python train.py --num_hidden_layers=10 --num_key_value_heads=2 --vocab_size=1024 --qk_norm=false --tie_word_embeddings=true --extras=["capped logits"] --init_std_up=0.0526 --beta1=0.9
Each number is 500 + 40 x the weight over its row's rms, rounded and kept within 0 to 999. Layers, rows and columns count from 0. Numbers have three digits each. The size before them is the row's rms in percent of the matrix's.

# o: layer 2 attention output (transposed), 128x96, rms 0.122, rows 82-127, columns 0-95
# v: layer 2 attention value, 128x96, rms 0.143, rows 83-127, columns 0-95
# up: layer 2 MLP up, 512x96, rms 0.161, rows 0-23, columns 0-95
# down: layer 2 MLP down (transposed), 512x96, rms 0.139, rows 0-22, columns 0-95
o82 087:540487515498486523494600458448504530559440492546542523509512469483536488516482428497508493504456482493522447488527466444435512402512545475444475564456526431443498582496511486485515589495469542530499470508488484454489528563455464607524548515420491462501534488493481555507485564465549459466
v83 083:480506518557488407460459486457557509495482495551454470461545431518509539522574504500553438586470448502546496486519466392486467492519477446461515438472487558487503525539481490509524549514524509464527500472598514431484538548443533542512484474495554479560462538469456461556501535524490537576
o83 087:517571489521562487541491514543524463445487486525474439466449516495561570496435489532497573469571487535548556514467518539502487504532538424511491426487509574557517499515553531519541338542525500515465523554531524529502498462520504499477457499485544530510581469497522514566523519539489469536
v84 080:411504501539499529592483530524462491515545541447513500487519464554518452501391560487484495513545491474522579571498526539530543506451503493500449508469544435577479474485491497565525532526537524508471511483570473454507430479458456483464444486519504512611470448474457524498491535473517507407
o84 077:465494491453520494470525533464513474482563427496569517506480482481503524469493520472560463546463548452544476521488525510465444522436534517457425481478456504538574485478564451490403515472466513498476456478439472497488522440484525473457594496501447354453529477538508541546531522485473453467
v85 087:416575502490475505505493502505502493476584484547564537529597532590486509435504491506555496528527528460542527503462524512484519496547542494504522522479473495519417469540519441450556539537466520518531556515569456509464507435499525501484508610560518487544448519474482458447415479476476563474
o85 107:480529548485481547413534473490524534526477468521584540504497518506575472488446428496512486497417514467521488484452474495411547512484537523482456558476524491464486530477545478451497560466469553500555494550449495487495574488514466536441554529413463516450579478568535542506469533526473429443
v86 086:441438497521493456573490554531460514528539502508472488486530511597503441513500591556536504514473532487492554506493470554460484537492526520553434505464511447578431495529531436452537533572485472543518543501546385528474508447505549494464469486527516521568517463452440480553530538508530468483
o86 093:469444509510493493445464486404492498500481470497597570492457534478544531472475505494509505511469540481510464498465520458435508562417511505491500502471473541573595480441508424467458546504494536511475457500499537487482518444498485496433568505424461466412481499584551495547478543532487430526
v87 087:463435485476477502486514532509565512561554500541459496465631470620467467478509535466429459482508566481488525508453453464478492530447508471576494458399523422499441493492519514515493514507534475446550439488490499592510473479458504493513521481477536507512528553473510524576481518504454514495
o87 079:551447479530490500496486470434420491509472452507438460543471517402511461539475468518558510570515469489533534546525508473491444496473515518490492506555462573515541471508513410530561619517514484525483497540492546511484521465498495559466505572396504502499413466540493461504483485520476435552
v88 075:512512478538490479588508511519563499482500467509465487548568546502461541509458596469544450483514614535526600509464497556524480601514464478533497476507506514483495497530628503463533493577511475484470529477526473504503463473533515456469497512508480519523487488426503476584434433472502476498
o88 074:510416519489487477490504482455475494550536493556493557529500533468551448494449495476504579510443501495569468557483566530472549486517478528520502587443492512506513483479465402488543602583588553500572436466444490528460494510512478525475523502462479478424453477523503550446486512479531470513
v89 074:502535515508531534528547545504471488516514458507544449554474613523512567490497600465503505504522502490493491518614470494579517548516500487516550470549520450513509522510557550541511492537410453465471540474433465453466427499480449506536501525463542529424476510517446445471488490490508431432
o89 078:522529498440489523521504554523546535510544494523505545542500480500437486518456489551526488510494447451507452495530492586507480494483534525535502505433515538480504478458523542398515554516567511448462510451487544544422510560534494396494537555530405504492513514525575548372475519471517501489
v90 088:396516519548466534542527488473460482545494553510525477558562540631499504487504513484527475552446522486521517591554497535499492497494546363504462508470544513509497526507495485503553533553507486551461548531555479415541471488433511526466478544524527478506442548521459498526475528508456461492
o90 075:480508525470509523446481540508519538471520471478561554537453530503521517462467498473534520531492536439514524496484557497436498586434549520511460454495546519485567474491542499472473363533474547484485484516480535480530513467499478476400529493458422451410556464539540555513452468513497412474
v91 081:465494534538566545540516564559463526518562516427490524540514540568510472535412542461529494478503490528532588578598504515469533547503551444460425542532509518486457488501555556538475445528511499497523519438558415468487469502482443498515462527521497516497515499534535487483517509487484417437
o91 079:527534478434470509458503545519545485518513533506548490541521510491525461445531543520527470497439438490460491522480592512532538487552432577478462485457435503513482433539439487512456557491531536519466446463476579549509579464486524414476514504611479478496486524507511463498562453500555463569
v92 075:364511494523479497496481472565463488465529511493572495553612474528513500518477478514551543450496467497501488551442552581476455502528521538461471526525457538444501504511436439506481539504516493569444524433542507464454492492540481543467507538514487510525439491474531420445479527484466448423
o92 088:496505539490455478378526450479501532608499555446507554519508512466485486479508504504477537479468496506485470457518577444427558488458510542489467508520515409448488555469517488508506564475435578501540507438485421461508542479452463566466534490472485468471551486522468524547497551497528501421
v93 071:574479509462526499512501510480543503463510478523504487452464457446461521503604429457508468492502437498492489418536460394474543425518446488507570483534506559447499487568533523456478486424475495485534518514432589516492555543525485509593516556496506468480523549462536516514460525481546534516
o93 074:511554498501512518548502489551505448465524544510460420492537498524487509502449446529504482488539441550486548537500439509516502455581513482549535480527495520483385514520482545522525499503539445470540487596525539553481502520530544483531418565496575609569493538458482430469522475534454495529
v94 076:490453563471453529559476451495507555490462507508475447477472493441505461520479447540465532547509468439535471501560492463545482484522474460494475503491528453509585532397514460558467450471575550523449526519460566534492478499498471466398438462487480498531532458469467467381531482489494549521
o94 067:492479554482548478492565542493546517558566483427518538514523482547481484454544545469476509514522463483534478552536451507543424479496466426478491481525465485456505529513503539453436454482483522500476465500523478400499407487465535462572527544498512424490427531494490542492445532510556507380
v95 080:405543525528449554545474511542530563486512572488549524506520472543509563584450470537487557502498438521526550531526544518489485492439511429460528455533540533443524529499529445547527472465543481533483570468500471471561452480551503502461461462543530520578475503468487469445458523517441451430
o95 087:531538510477536495482489542476524526557524481453433494532436533526487499474498495508496528547513470523523414485559563512476540429506493504457450473511409431467459502442489523512473491507404611518528472441464423496488510426438488492486496529605514513454502457480488546513491546493564498443
v96 091:500457489483468446476550476495485502418508518497473507480490439413450460557539482557555499519493459449534472488431541542535485528490472532480533503466493500539554486477456471429452478508539553551426513493482480538491529498510498519387465453543462501506590430475543530379521492479511552509
o96 097:496467492534512469434543481473509556526433523522535512421513473516447482440546569429396521490480510528527448552488426437523452497483516483467473493472509513477501576460490490509435473519493536556502520474515483450531473426486478601507535457472485418447475515529468511561510540474557566479
v97 080:483474534512491476518547504513534480471490466503511489455591460491462485523520447489507476560506521492544517450546485377517512556456519469539523466511554532453518473464542501505578557471553420466511494527530600469475561524517539487478499491472484466494470567412478490589453580500466530563
o97 093:510457542491532505540497461499434493512548509503380469536497526527515520457366496477519574493572514520531533557440538520483464482553484425549503495551483594545472483511558450513604456517491499547517457547512540561512495455498501511475450560448534499494488468488488486516474483484497456494
v98 082:496547504507505578490524546512494481531549515475541504457475489497538450534444477490443534508496547481470465585443474598571526536438454548517511553462569452517437498513500574445426472481472518499538478439493497480502481501440450501501507540521493477490560411586543498489541503496440478431
o98 080:502461531518459460475524502479483507549505482506546505541475480473454455547516543495517416576453522527515515493510475502557435548428491562508467511530529477521523490474488489471429621449491455424537477476419439476508568509497541558470538573505487485474411522544497471475509409460465511481
v99 088:441530463514516482475506543535472488529515514485502441595514560477496542493449538505547519471505509494588556501545527598486518511525547493541437524434543429503457495540500475504492493530515492586502541458539384483502488496609482463419472551499508521506452438455521521469486512480527448533
o99 082:454463529546471532417521434457525547546512461476563569522528524521496532433520515486487515519425547431454456493440546443499543522445584499497483509472497482478521520469475458425497532524437573525477502441509548498532536479467469464489540476463430404447518477543534495462452533520548489525
v100 069:501454472519536479478572456488525458463469476488522454494481495429465541544444392472531521490476444505479472511413531542519465517563472463554528535541508564465563478557454441491534488453578496577510487450472539535492504513600519461490538498519483514439509500449562465469481554512448540514
o100 073:488467590547454474503541456461485490632484573462459510502538515514493470504461529484446556532513501589474494479548533445472513450496462515534484506520519435432459578461515541541499559520471555486571463453565458507583475538481488560515478466477540474472468498476461493491492492449545536501
v101 074:521503513490551420452493490485518478509478508525459526545490474495466537504504508523503474467482547549425540508434490485452500463479541560540532504555559561465445521587484549511511547525539436506600479499544491569555537522549520511583555420513545508499476528486502465564484548494541526605
o101 076:567479481536510467566448497531451480448427477504454429502451551517554519545460415573526545476557509554479557487482536572492517477509477492521501525526445547583508460547478516547532414534507503508500494495555517535492487532521518502507452478532524544518570448516522438528548529535482513605
v102 073:496526497557510441482508449515503526532473512505454483579548393462468555557518502434477546505541476552467542496512551446415480516502509450435599458575506563449516539526478498541436451537553466445427525461545556520475493473525528518527487460486463520529519487513513572501531518497498532514
o102 083:566500448491504468566521539511494490478478529523428476451512512446490482487505500459460506473533422519501508529549584533510502429595482527427509491478430515516490514530467503526549483551493540515510463515528470506506473569440492573552467472632514546531523489439434494554568548466528531505
v103 077:502498426458561440482470524474543508465491466495461587514530497444495551489498467530547534513559478485442582515475513550479526526524520538531571521497534553510529466499460544563460494484478435480476486496496509542508618458568542493507510428459497532437509510418562495503487567515476410511
o103 086:546460496491481479503520458509493543546395555483363484498502526543448483452540496530502508440517494568490483459492541479487513444534507489498521540508459494539481474484462472535539529474438543591521514457565476564482448477526501560495488455487510462539469426530488472548527609522516565463
v104 082:524555527555511514517500507517568502487517459523516438557486512561472538453536554489466490469532539487484520535628510466541487575511528472568555445548531523471416529532578470528533505609450438510498554506501499474480461500504479548560453478516527503458488545493520472539430508562495511542
o104 085:613494455481541508561507518536486488480505458504449480564485557486499467532432422504513572496497456484548502497504545590477484441547470521547502561464463552511542459532482510455574514571536527498539496471474540530504534595528495514481508545528459556471527486504574524463501494429509431550
v105 074:532505516524492463480465490502451525516473467511483476438491467495486478474473517504398521566462457493487469452485463377531516428487437549402527480548437523506403530465494504497493467510511492428537548518496581484476452487407496624493515534464555512506518511509511525511515473473506523500
o105 083:531554445457549518551530543582512497394522438549511436483481481475492541517458503529512505462538464531486549507496415583504438481547513474470534431494421538538496504557504560476487416537505475489473529559466541530482527519517497479549472518564510547550565541435520510516549505512447494497
v106 073:549483495365479432547471518521534524502447468514472511496525532422472534466516520537459487496548465443521464458423465514487536463501430522530444441480482497563479436495562467476512489550494524556533560497455437540499537462479587533454492561526501539477499523464494524557520454477534528565
o106 070:447515470510499551456481495517503530422526441542507502483452522533515568439439475482513546509490526482429458504462370466484552477519586456492570471479472525540448516506425495409438558549498480570496516505489519563488493499504465508516551431434481501518521492542519479455507518565482493469
v107 075:489575566580495561527494540469472495539500547501527467532466498551549504473476495449439507511522543506495561583512489465526532528481517511479496489466577546446437508497531560562541534498531506523563542451494515436504552481502470502496507539476599466483481510508485451621471484430475415510
o107 074:520527502494506453558498501530441454457553462450488501568454561545501491510451439501587483548462475558500570447508586574503528473537467560572530467521513484551490442535519478491519513515434497478592483509461469598487487478507518471519458564525472526506489469495546497440562460515465464521
v108 077:559467529478514453443500487522495523556475494535482483495561457525502507547527526477513455528426433504431504461449475464510537353497496488538520495441497578503492482455493503530506614480617474520459537493476557495546552507517568481513508501464525459451517487532469509479534557467500537542
o108 076:463557533558509499540504513560439525435514525502479445508459505527436542550427488517520449487589520506489499593552502484518501557500508482488478417529465557531434475530519498529502394580485532521485509556554510500547456475470475487544486503456567490568525549525493433506497533530443475541
v109 086:468493492516516478519453469506462536480497519482474655513512467524559533557470555467465509507537494508412569573440527559422515541491547470411447509527484595497526475502487502568431535523513490513499529466548475514472485490414531541540466478482438532517463501545479502528498485510492489469
o109 093:510522423456521462514494567534558503482445544468469471470459498476545493486541504503511533446527482540531526452545581547473551474574463565434452477459463466543493479551465507549447510467492528554495490457508422509486471508487520506503534405585528506518517471485445518578592559509510511448
v110 089:516529469550464472493497433516487491511502467511534419499490469516481441488567408532590505544473519535514482429413529466475480455602443535512502499553424524536512455555528496380550525479495527527528513524487490488524522489543479466471527518525467479509495447450481481430464463480509581522
o110 099:481506582488464481444503478485485469541495512554629537451491477542558486540498473470433470517458545548534460518471456443461563523460479525502541552485571493441475571464523511457498427503456500457543437559467523441537498515521513499494458532443551539461589539519499543522443488488507509490
v111 084:518551497488472551427489430490435490491520559500528457504510515446514480536459453508569525469473520525507487494439524563473486529525497523449537499459491512512564530498513401427513506486543479505410524473516444487510500468504510472507495588513461504515497417526523440391479404501475558422
o111 080:470505543514453479449501463464490557573540542495556598491502470484521451509516512459460484493415467498516440504549486508508580544448452535444436509487532422433441546444515520510479527500477575468555495496493450441493501490476455592462508492521499528456478529488458545438494501481564531436
v112 070:448507569542532570437482496540565488563493542457526505470415467498535487502480505452456511507494525502418502538466457515489526517498476518485491477569548526458484471524557601462463533493510516510578467474464495555571533544532443446586546507502557506475537479597501491515493478457483560461
o112 077:559577526536499446565476505528487469479503515505498404536453500522545506592498476543530472533512458548499520462536516529566545475566443553500484500536503480517453458581473577508489524507514475494480509470476442490456511507506563476482449575616527552538493500470443448462553428507520511510
v113 077:499501475531433464530534509509437472508493479527508441475504482507460487453517530570573493542444476476548426452513497500535514523405485478537534499582479528559491568474486454473485534529468517540468502545581530436486484480459559588417440527522493505567480486448450578512514519520538558508
o113 067:477485471467557526477490522515507532424486482522573521450496484471489557456462499459478529469518562463509496519448436496460429572439546437507523456486502553553572509472557529461479352486528473472484504517467542473532500484510480488462545465507452447435596526509555555528489519481494486483
v114 076:496521481514463478493514539486451489537489523580519444554561505530523519489471559537558526552468529515436462528471551470497456544434547450501501460454541469598568530544430451512556500524497515501425503522571456451533512518457567527497492458530474524552486522465406499566543458546509508467
o114 081:480482486474513477480471529440495506476484458496548584452456478477503508510480497462462503505498551473550484501479533554434484561406552476489495470479535542543590491425531499467481397518497477429506479502541491507498447504519461554468563423474452440424548435533536588532501549513497473527
v115 076:459530528486477453533505485429518539476519511563539489501553498447483498472553594554511538491506494499474492493494549470488514473490525424538415439534451479484498542557456407480563470570486517549455525517430501527522484491455568512471520519504516476491490587499454573532481454479506601563
o115 065:520504427475568539481463503503532467391467432500516503459499520514515549465464489460427523523479501447514487483468463523440536481539624535515559461510450536482526518526534533447526411560513501448471525549543530541500478541571457489518499434500455499450598466513493540531523486534499510498
v116 080:526425495462535476482494537492481490496497489481491535483452537392486493468463462486429533484543464487529357466551506468545530438500500502536506537522513484431504520472431472544507507489537509527615484486440606465442492538483497545461445503498463482483496518495419495492543507535484499564
o116 072:468458515484520557523557497538476484497514526407494477496567501511469509494465504511469498511575572471408572450450445489528406490497549412522492474561475543504517511528588529455479511424450415464474504520507493507552484547519520439559488478484497465550557555491555495504469466499463479502
v117 077:490481460535439419528530468500480539471505512553528492476545511552467511491586582544553482560446458422448488467524495467537502480492469512542511446542450499537495495509438409509565508554493533544458556560503423523504524478493540596500465465520550510543472477477469497532533529472542573526
o117 080:521538446489577488499483554497520491397466448512565511469462507525484545510458461480460544474541508492537480509501440532423474517478575480522513481462489575550572524466536534464463361526515493498494518513515527485499470492525469488477559499473467489448593481544556525555492580518452485547
v118 081:554453501420477496484549526496506502500561534521505567461491532474532461518493445568563432472647510553402502527456497559501508589506489491504465484456508533519519500437504518508460531519541465516493543472446566535532486482493536447496477525546490520492528503466484465442529537550442512427
o118 085:535439536485500521510488469513498587603464543447441521496450487500475432507495531503468518464469471512518472507498502511477574536469429523472521455518528490489405503449495481533490570409530552551497475469539428491473445453518469553514538443482496470450410524543493497498519451482503559416
v119 079:452479529546498465512494526449497480572501444518484457504501521468510522443442505402497468541483515530486483461405508500516491491542466412580575494525535515482507558525594454473543563508539480512532403491511558538514472533514536446545498458462460500441541523522532456470564472481556542505
o119 078:472449541557502513565530477515449472503482530498516465450451457422550528559424480457493540496576500481513534501514507467523449499477478472511472463513507602440493486508594524503566547613527513439494471536457504461452454542528477477474465488466541487523530576437488455474463468486532456541
v120 081:443492505525545577522449479536503510502477552463482550580518530478574472477455532476459476430518528552459605571527505467466501511541564456466464521553553538423472490517512527571530526508495480469491518484572508458505492533479497505528505449488545478487446587550510476535488521439465405479
o120 089:533528479476526507525472506545499447531554496485431467600499541533546471508546442531586521453530489477483535445520642530499566492576463537525508524530483438467509451551479477585541532544463540512489475423490462511461489508518505465484448473568485518536553470505467495510547483539485467510
v121 079:502570473468521502388500482487520565445540504543517458523563508539411467514506426536535506427534484514457464475487470477514532458538451496570606510527500547475457446512477535420479505458474420486494553488542524499471539478471456477546537551522470513439498498454441509504460518518454536468
o121 082:570467546444457552488542477520471506575478507497491474538496495540479435535429434555536415495470451546482495566538439538478541502520518501484510565543509501512465488484438515463518536438494531421545440568514503477546551566509510618503499542504496566512537530568516524476482492490488468523
v122 084:502457534515471474467499490416560537463483520496471464452500400504460518560537479526540499522449501529398489556542513473483459485447540449492527480575545581514486510487412499516594531433474484521482452552499516474513550525501518540496502505535503468513478442467477491561475506468496378523
o122 095:515507488543526460569450513534455450457466509445465474497467536514465514475444523521502516506539472583535541509509517516458452505434499491596529491536505522546545470498473511532449342509432461473558482525545503496524447433556494501457441460510544533462488442484524501561502498533501487576
v123 081:470520538544513475496456443481511499542488488481508543461555468584534505480647470558536539560458509481520514455419448454495505402448535509500537495534423568484416473493476526525499476529521483506553511539529489514494557532447555569566525459472502477510493505494477544539489511487550528482
o123 088:519570443480555522459488553512467490406464511548487435522454510521524579519476492536542495441568529574492517505527465469477507511577519492503492493508455527576534464560498499512530413491456478504476517539495501508478535490493515456486459599515552588552608503502497422536478517508457503477
v124 074:490529511502432535522590517510486519506480528439460398478494498498518552511513522554451545516449508471529517507566486448546485502441473457488534441498553406507480489421571588498514439460493452458468527546470490457474465497436458485520455503497462531516516441467453472411540489492512534438
o124 074:496489506434509524449483557498512541482567475524499527500461459496435479481436561515493501516530439494527442585561439556587458522495507470494481505505464603499513480465470499409501490498525559490455494504475519469484500434463540453491505594564467499482397513506509500461438452463524509441
v125 086:475516494536504500386415436515510503525465534572508465533536520464490513478540509486528487505483525554454432418422516472485474485545537548499462475531410504509539507539436412504551546506497533581482481500514508498538538511491583501479491479490531490533483549562500507493545468499536519619
o125 097:513514480574521502537511431496436483465487491506524528514490500491559561581546453477465545464517536441498536424512550481469582516545542469496516516499563421474512547554501532540518402554444476501485558471524505467504474541526461552518505476472508541490651500462466515533478538510512511504
v126 080:494423502459488515546544508537501516532474476462468471464513464528530452537526502543445468442397584544490512532476478544468499480485484419472491513541518485495501483443549560520455502492572430414527448494504521535497471491532450438577560500505472508529560503485452525510526494512478568384
o126 081:510455524480443486459443523449468441554543553505486512502479493444500452534443554511542467534527467502513458594568502475513451559464433525476483505569469509490516443484482456548535598496575500476488435527485488459501492500451529496475472548507505503506376533496447455493479413482498481547
v127 083:494428504490523495554492488473484479472531449497512552415460549417512467447517471552487499535501477456549468469421487498567519484525427557583529528512482498484475545525530450437529468550494520508500522481468535493534485491538548436434522489495520512491534562487580456466539463482467628555
o127 082:477489549481561513504563428508547507524495493561533488485497474539521526535477504488448533510523538514481485437438371455522455469520498407576481448520437524429471588489616535519514565550531499487500512556454464526451501520545469486524483526468480483482522546510508493439515475502472508447
up0 096:488516507497486540423463478522480504492500485505473484556456482436502495480489620473493507473516496509536389492466481566497512465425520465421600503500472488531510553454522496519527532475400498483614468546485515496509520477438514535508499550474583522563401504516511486491486468506495523479
down0 093:461463482516473421560474485497510447511423521458505530396494449565470539488520411519531510521494509532492468528541439429497463523569459527577435489506486521474493498500549488504513497532559520507429520443539499494525444541591472506495475453568440491461534534487422530522496469469478559529
up1 100:459476498502557480487440575465505559469423460546523528479462410543454526544468424533426450491507486543533522522507505484511520445439399390454478501469535538516570469505488443409530501469526510476498522492478518452490456537524495554476502500540505488505480522519511526454512499476443536426
down1 104:470506491496485451482581459493510481556575528466508464498550534490532490513490541455599550533494457472529475482478497463563481589539622610562480497427495459537475447473526533543524469511532453452486489490497501522516512445488501528550465524566501512567496473485518452469475503570548502531
up2 094:514539504484549425510468467495514488526521446542440541565490529530468460471454476514477456560464455556538529478528510476414612504538515524510497517598468534515510542390532466489486484530520508455489500556556507487440532524554449506565448540519545518470459496519440514539418525519499472470
down2 099:557463475449593507514517528510458540563492558498533512465458476505520537432510598453528547513474568464516402469531492527537534523487484459506571473488477546553442456543491551559486458487451461516556443449469491581501526471479562489513553504521480487516529446473518508472558426510494531471
up3 086:555517459503541441504495500526534478423445511486541452550489516532480528496533562524407484514489478475593540412459498509542527421503490485488541509473534526491459523494518529446572536491526523498551456554529537521518418500552542573412532511510570579468500514496440497523558512520493552506
down3 107:466518495518538525532551532540496509594520480474473546461542456478483470538485489510552526500482524484440535499491481516525477516554522523486504480550487505458419500509440519514445512430471502573484522406476489536518546438508521394597470468556446427543492427502602550531538468492505490503
up4 088:468501596502537502532509424528522501450515400499518493519520553475464503409435473617510496471526517437464452481511469490436542556540468510544492452470465474502514532464475508553487491471525431505504563571473494449491488503479513497472533469486470546419472558466522436499568525483466542542
down4 086:485536474509475502503510592485456478505450558529499574541461498495528452580530503449508499463478487609518507499490568464538429467461523484508482537546518466534545528517523518476442514492504559545563469460530449540489523418520468502501419541528524547599545461487472555504425455507483462540
up5 090:472570578484479490542481490391511483532535499522500567452529488500549495493520471505473556525427532507476518434540532488434555426503491503538505539406548502534470501460431457482535464492435504469500526467547510504476445527456452498447536514506434528567543500509493489489504599518415527465
down5 091:473498423493516505462557559554539471546465497493568477524451498518482477493504531523521517486587436530515465486523499476547534550557501448455527500597421532434467448520549553532503472482541542526534486572441480534490585484504495477501501468444495601498481486447478550506507408520525516464
up6 105:436491495486459467509453534510467509461498465577579526528515476472517559455522510499510487444489458466486468529453574538481507497495507409506493526492446487488569541499465445456581516524564593475430482584486594461460490487518506514477484487453414532485488572555491472513436546513478515507
down6 111:564523481531485510533555475538516525533432382449437457482447521511540494452488461524469492542438512446455488526468469516489423512470474483500515556559543518551483551520456434507405485495522428478518464506472435496574505451493482458500503527513481525455461436531493452549589538525524496517
up7 102:502462539474446422480508500479475512469491511500468540463468493450520477513495486519569442521514475477428490460518562472562549528507434539475531602503472559491553533441512466481514472566446516463438528511487522469480478568448503487536438506540478512450538452583496494596551602494493467509
down7 100:521518490548543544554472473505455458537499480529559499538492461524482559473498494529466535538462522486409462580526586510486462488470536524508469499467540472506427463551523539474504556489492462523543467510540531466574463499522434497484494466446574517545445508499514459434497373501456531412
up8 106:462502512536469523527498519525478413554444554517547544415501517554536484493518453486565511438579503490505460518511519448453503520491510518486511492514589493471560562551486462461497438559497504562475519541533601533502483515516531472494496561423513526474540519562412453545537509552472552522
down8 102:506446507540479498533481526472497531485562509475474408582491528513452518484495524471520468592465466495459537474467525480484536469517486558491481456505507512472451513518496455451472526507447459414501481477612470521561554464508529455507531536572406527447557457505511459463467496480562395514
up9 113:527472564593500528520488522488464516420510499492506484483592523553531523468461559489459510473492511448442525521484513533534514441384472494492494562435506497496431569469502498465513466481553573498475505593539524457531414520543510503471550511436506525527496537553508453480457505461484560451
down9 116:498523477512546481470510479531556519529503450473526627451427538508468511530553474488566479504472503518523510448513532534397491567567520423473451452538449467494523463502527504518501486506465534570511479437546505478518546440532474470569514516516455523485554463461511569505520477493615486525
up10 098:541518432525556481567485515537497477493561424502527492507485477495412547447496510540440552489497486503477414534526476529475556526460521451489486465490593562543486481547468530524566487516516495468502510450424523517437459473553472512443457541461486478419487568518509495535451503604532481513
down10 091:447478557458445504439468465427494509461414542513472529466511520510584434582505474492516509463460471552534516472473462477502517499504465512499506566490407448490517539449540467428467537486519508510526506594498447463554481491493553570486520494512510586572513461515439525498477503455426517492
up11 099:523518578550551458459494558445516524455389468536584532475472454518523555532546551459522531526476518534531521469536565476517530535542496551507502518518532551574466489546559509519488489488548479527468394522458506481473471469547453546452537529498511562495561500527493470474505472524536581550
down11 098:406462426469507572534563426505472430519561546432468514540526523455523378502467482547520472469510459479536455550432552541509478488543546543488499538479546504465525515502466481495507529521483441459552494493530482527474465541479609498463506509506492538546450468494497490495489504512448423522
up12 110:539477482468504502557523500426512543487478440512456446538515463498573560539510529507488426485592577537518515560493514411517540501535455452505443564435603489471454496505501461498475469506494503464461564488564520525521429544533463510502490549491528504536492501579477515501492592518551499519
down12 111:497527496531468418494426512565428402477550518498544532463496485499473487479436504510510550506435430459531437490501494545531499513485537549483532482538488553506558498492459534577502500463554445487482472436467497477564508458543566531501413488537522489456532438423507561503527435500443489503
up13 106:512502504513495490438485381465516538437520517532589477524555483547496553528467474574501530435462497503466481470515510536495463441570534500556484531514505429488575566525494518495611491536487550507452500515491529519498464486465520544466470533498526529418558551462450437527546440534490481508
down13 102:552428459438456463576588533550505439477454495511439534470432447482494455448547475416554486535542517519527477497454489465454575516481503451439472455457499525535495446449515457415436505471520519513469484506537496480521512480532440484527525483572479503539550452494485562485505557460490512516
up14 101:474456583488473523515444496524483494441391543552524519487497480597470492520553474499470461465527515505525493526511477517474546517488434494511471498473573541506523587418486565527436429541548523421459516550585541486479496534533476473499459531526530579489583481492512479497508545515524515482
down14 101:525519444523573505526472489417507513525578521488527567441562542487506529526463529598511562530453507498558542536507506526514442495533526510471532472446555444445514448480566481460567506502533468566514478429525458468527468491463501543419475450509555486509441491489457449502553482442466536480
up15 098:522479519549499469476498515506569515412470502383519516467623473494509470565455508520471543480505475530499477515576516529514453575508536507511459500449557543486479436456517558542573485506491536513513511540451517455480459442514507468530417568519548509557534480489471474583528538502481494470
down15 095:418543510468422519531464483536418486598504529591478473517447511510482552494490504509528476542485553482524548552413524471503549556525476489484547550489504503511502572565478409484519524520514439478564532429548461522481536513546540510460532481515451511452523474517439509461411494505504508517
up16 106:549490530574469481552431432468540460513510581467551483481622575548493573479490552479486505426480448554494515520448508458472515479415516497491539553502493559478576510521457452417520505479495540530492431513473543424472487529533463474472510490530463503512517515517453480506495519502448507471
down16 102:470475526496454443483546572525524539477550468513441393551494408497491492475484459520542517511527449435509560509484459494490512500535432550490556489465467450459450525472538572587527477456502491493561506555451487459476534469524456460549597540477477544495495532515493553497510439510493524563
up17 105:530474502543542508453472574455479462444485477499566487506508485453479531534457453502592418488460491511489493509527543470460491522489478449512502517421484533605554484449508456466500406531444527467454517472475601513459472519507532509497555526514508526487469487587490468549501596472492557473
down17 105:466453520524535440578549469537461511484556459420493512463484494504487461485416496490458519536540499578460461548455484481496487489530559510474441510577479525450447561574479490518507486536488448549499433490505461520537552544503482486482478371522489489460533564435437465491525457522531527481
up18 093:469520529558473544493516445518519556420516559455463500436539467546489597497506456481537524501462440574525493473500522535481549501535524587432510483525439552490481498562490512447495515470535501471435534526558449447528495529542491597419508500512517568492489448481530514475528412532498497506
down18 087:501531467475509464451523472486596416518485486509539466559434586441488421455476494551521489481502485545518530535493431519489498509520499449551531505516536444552487471418481476580519511570525493530548450497436582528455507493461503464528530507423527475492492502548482545557544567490523555496
up19 093:485479542536474576467489458557491532451494455474490491474473438484479587509562538528467483461454518611558497472475503485488542546509551445458510559466502527559516522509493509463533494482594472521504507546493488473394480499551432537466517491525496471537553482592468495511425462548491442465
down19 081:494574479503500434538535524419511435527496529552509497527597524524541416499475459489475465460567495420484537502478536552539551431450454497485458438545529510471501513417518514496460539482507503487522463473472535531529479529499573515484539520485524542417462527463526452459485532486528600546
up20 094:529500527524572463482492478487525546495515540434473437427533451517563524573572500534574441543517419441538454550485550495455491477402460475503544493480586589528448545528453559488468476530490499532462484480567506496483478534542468481495512494515458500558503453508558531490505493512478456517
down20 093:447475489540384506550483567498480441466409456548546479532492511493485517489499472462473573461490530554470529514520437493560527498514554482509474519552479415493522480459522452494552507481499493478492583547475493449493494455561550511545509431493548593429477534497522549544505487574493519531
up21 092:482444481487499455476506484526490485468512504509551458547496485464500501467530465541514544462477404467565563478490547430478508439562548419529463506491499585529612522488407454449511497523440542550513471503554490510433490500548475502465517494509530533539506501545506449503419508547456531571
down21 094:547534521517528558487505490573464549484560463502416552467522469493531478602464474487525416519494560496477512486453439561576475524432440521513542517514505516506504490549553512502461487410562441466498462459482432494534497522508547487464536499413497467538495497478448516429444451495511477483
up22 101:435468529561514475461482449543524505463427521454550525493645485530565522497523485473533501540496493470521503532470568466472492508529492526415531481491547462583523496517467427393486521528472531533385475493529574445471510505524519476531533515477545522495494506528484470488497515546469547500
down22 114:497488482470510517495501533445538488482487410526486451512533504560440471428500494499492509501472415506465462543486429508504496468519543474556431450488414523502496520514470559497554467502491520585527628537483475586494440500446544509448480470558477463491542550465492457584506516527480527460
up23 099:471395507503439491569496474487443495449525423497482440483522500491499535506504511587481505504477490475545483538533434527503567393521528494498523533508541529515514514438536500561475513519556500483496506435486501512531476529599546575499467504523492525428465535549542517591506567538449528451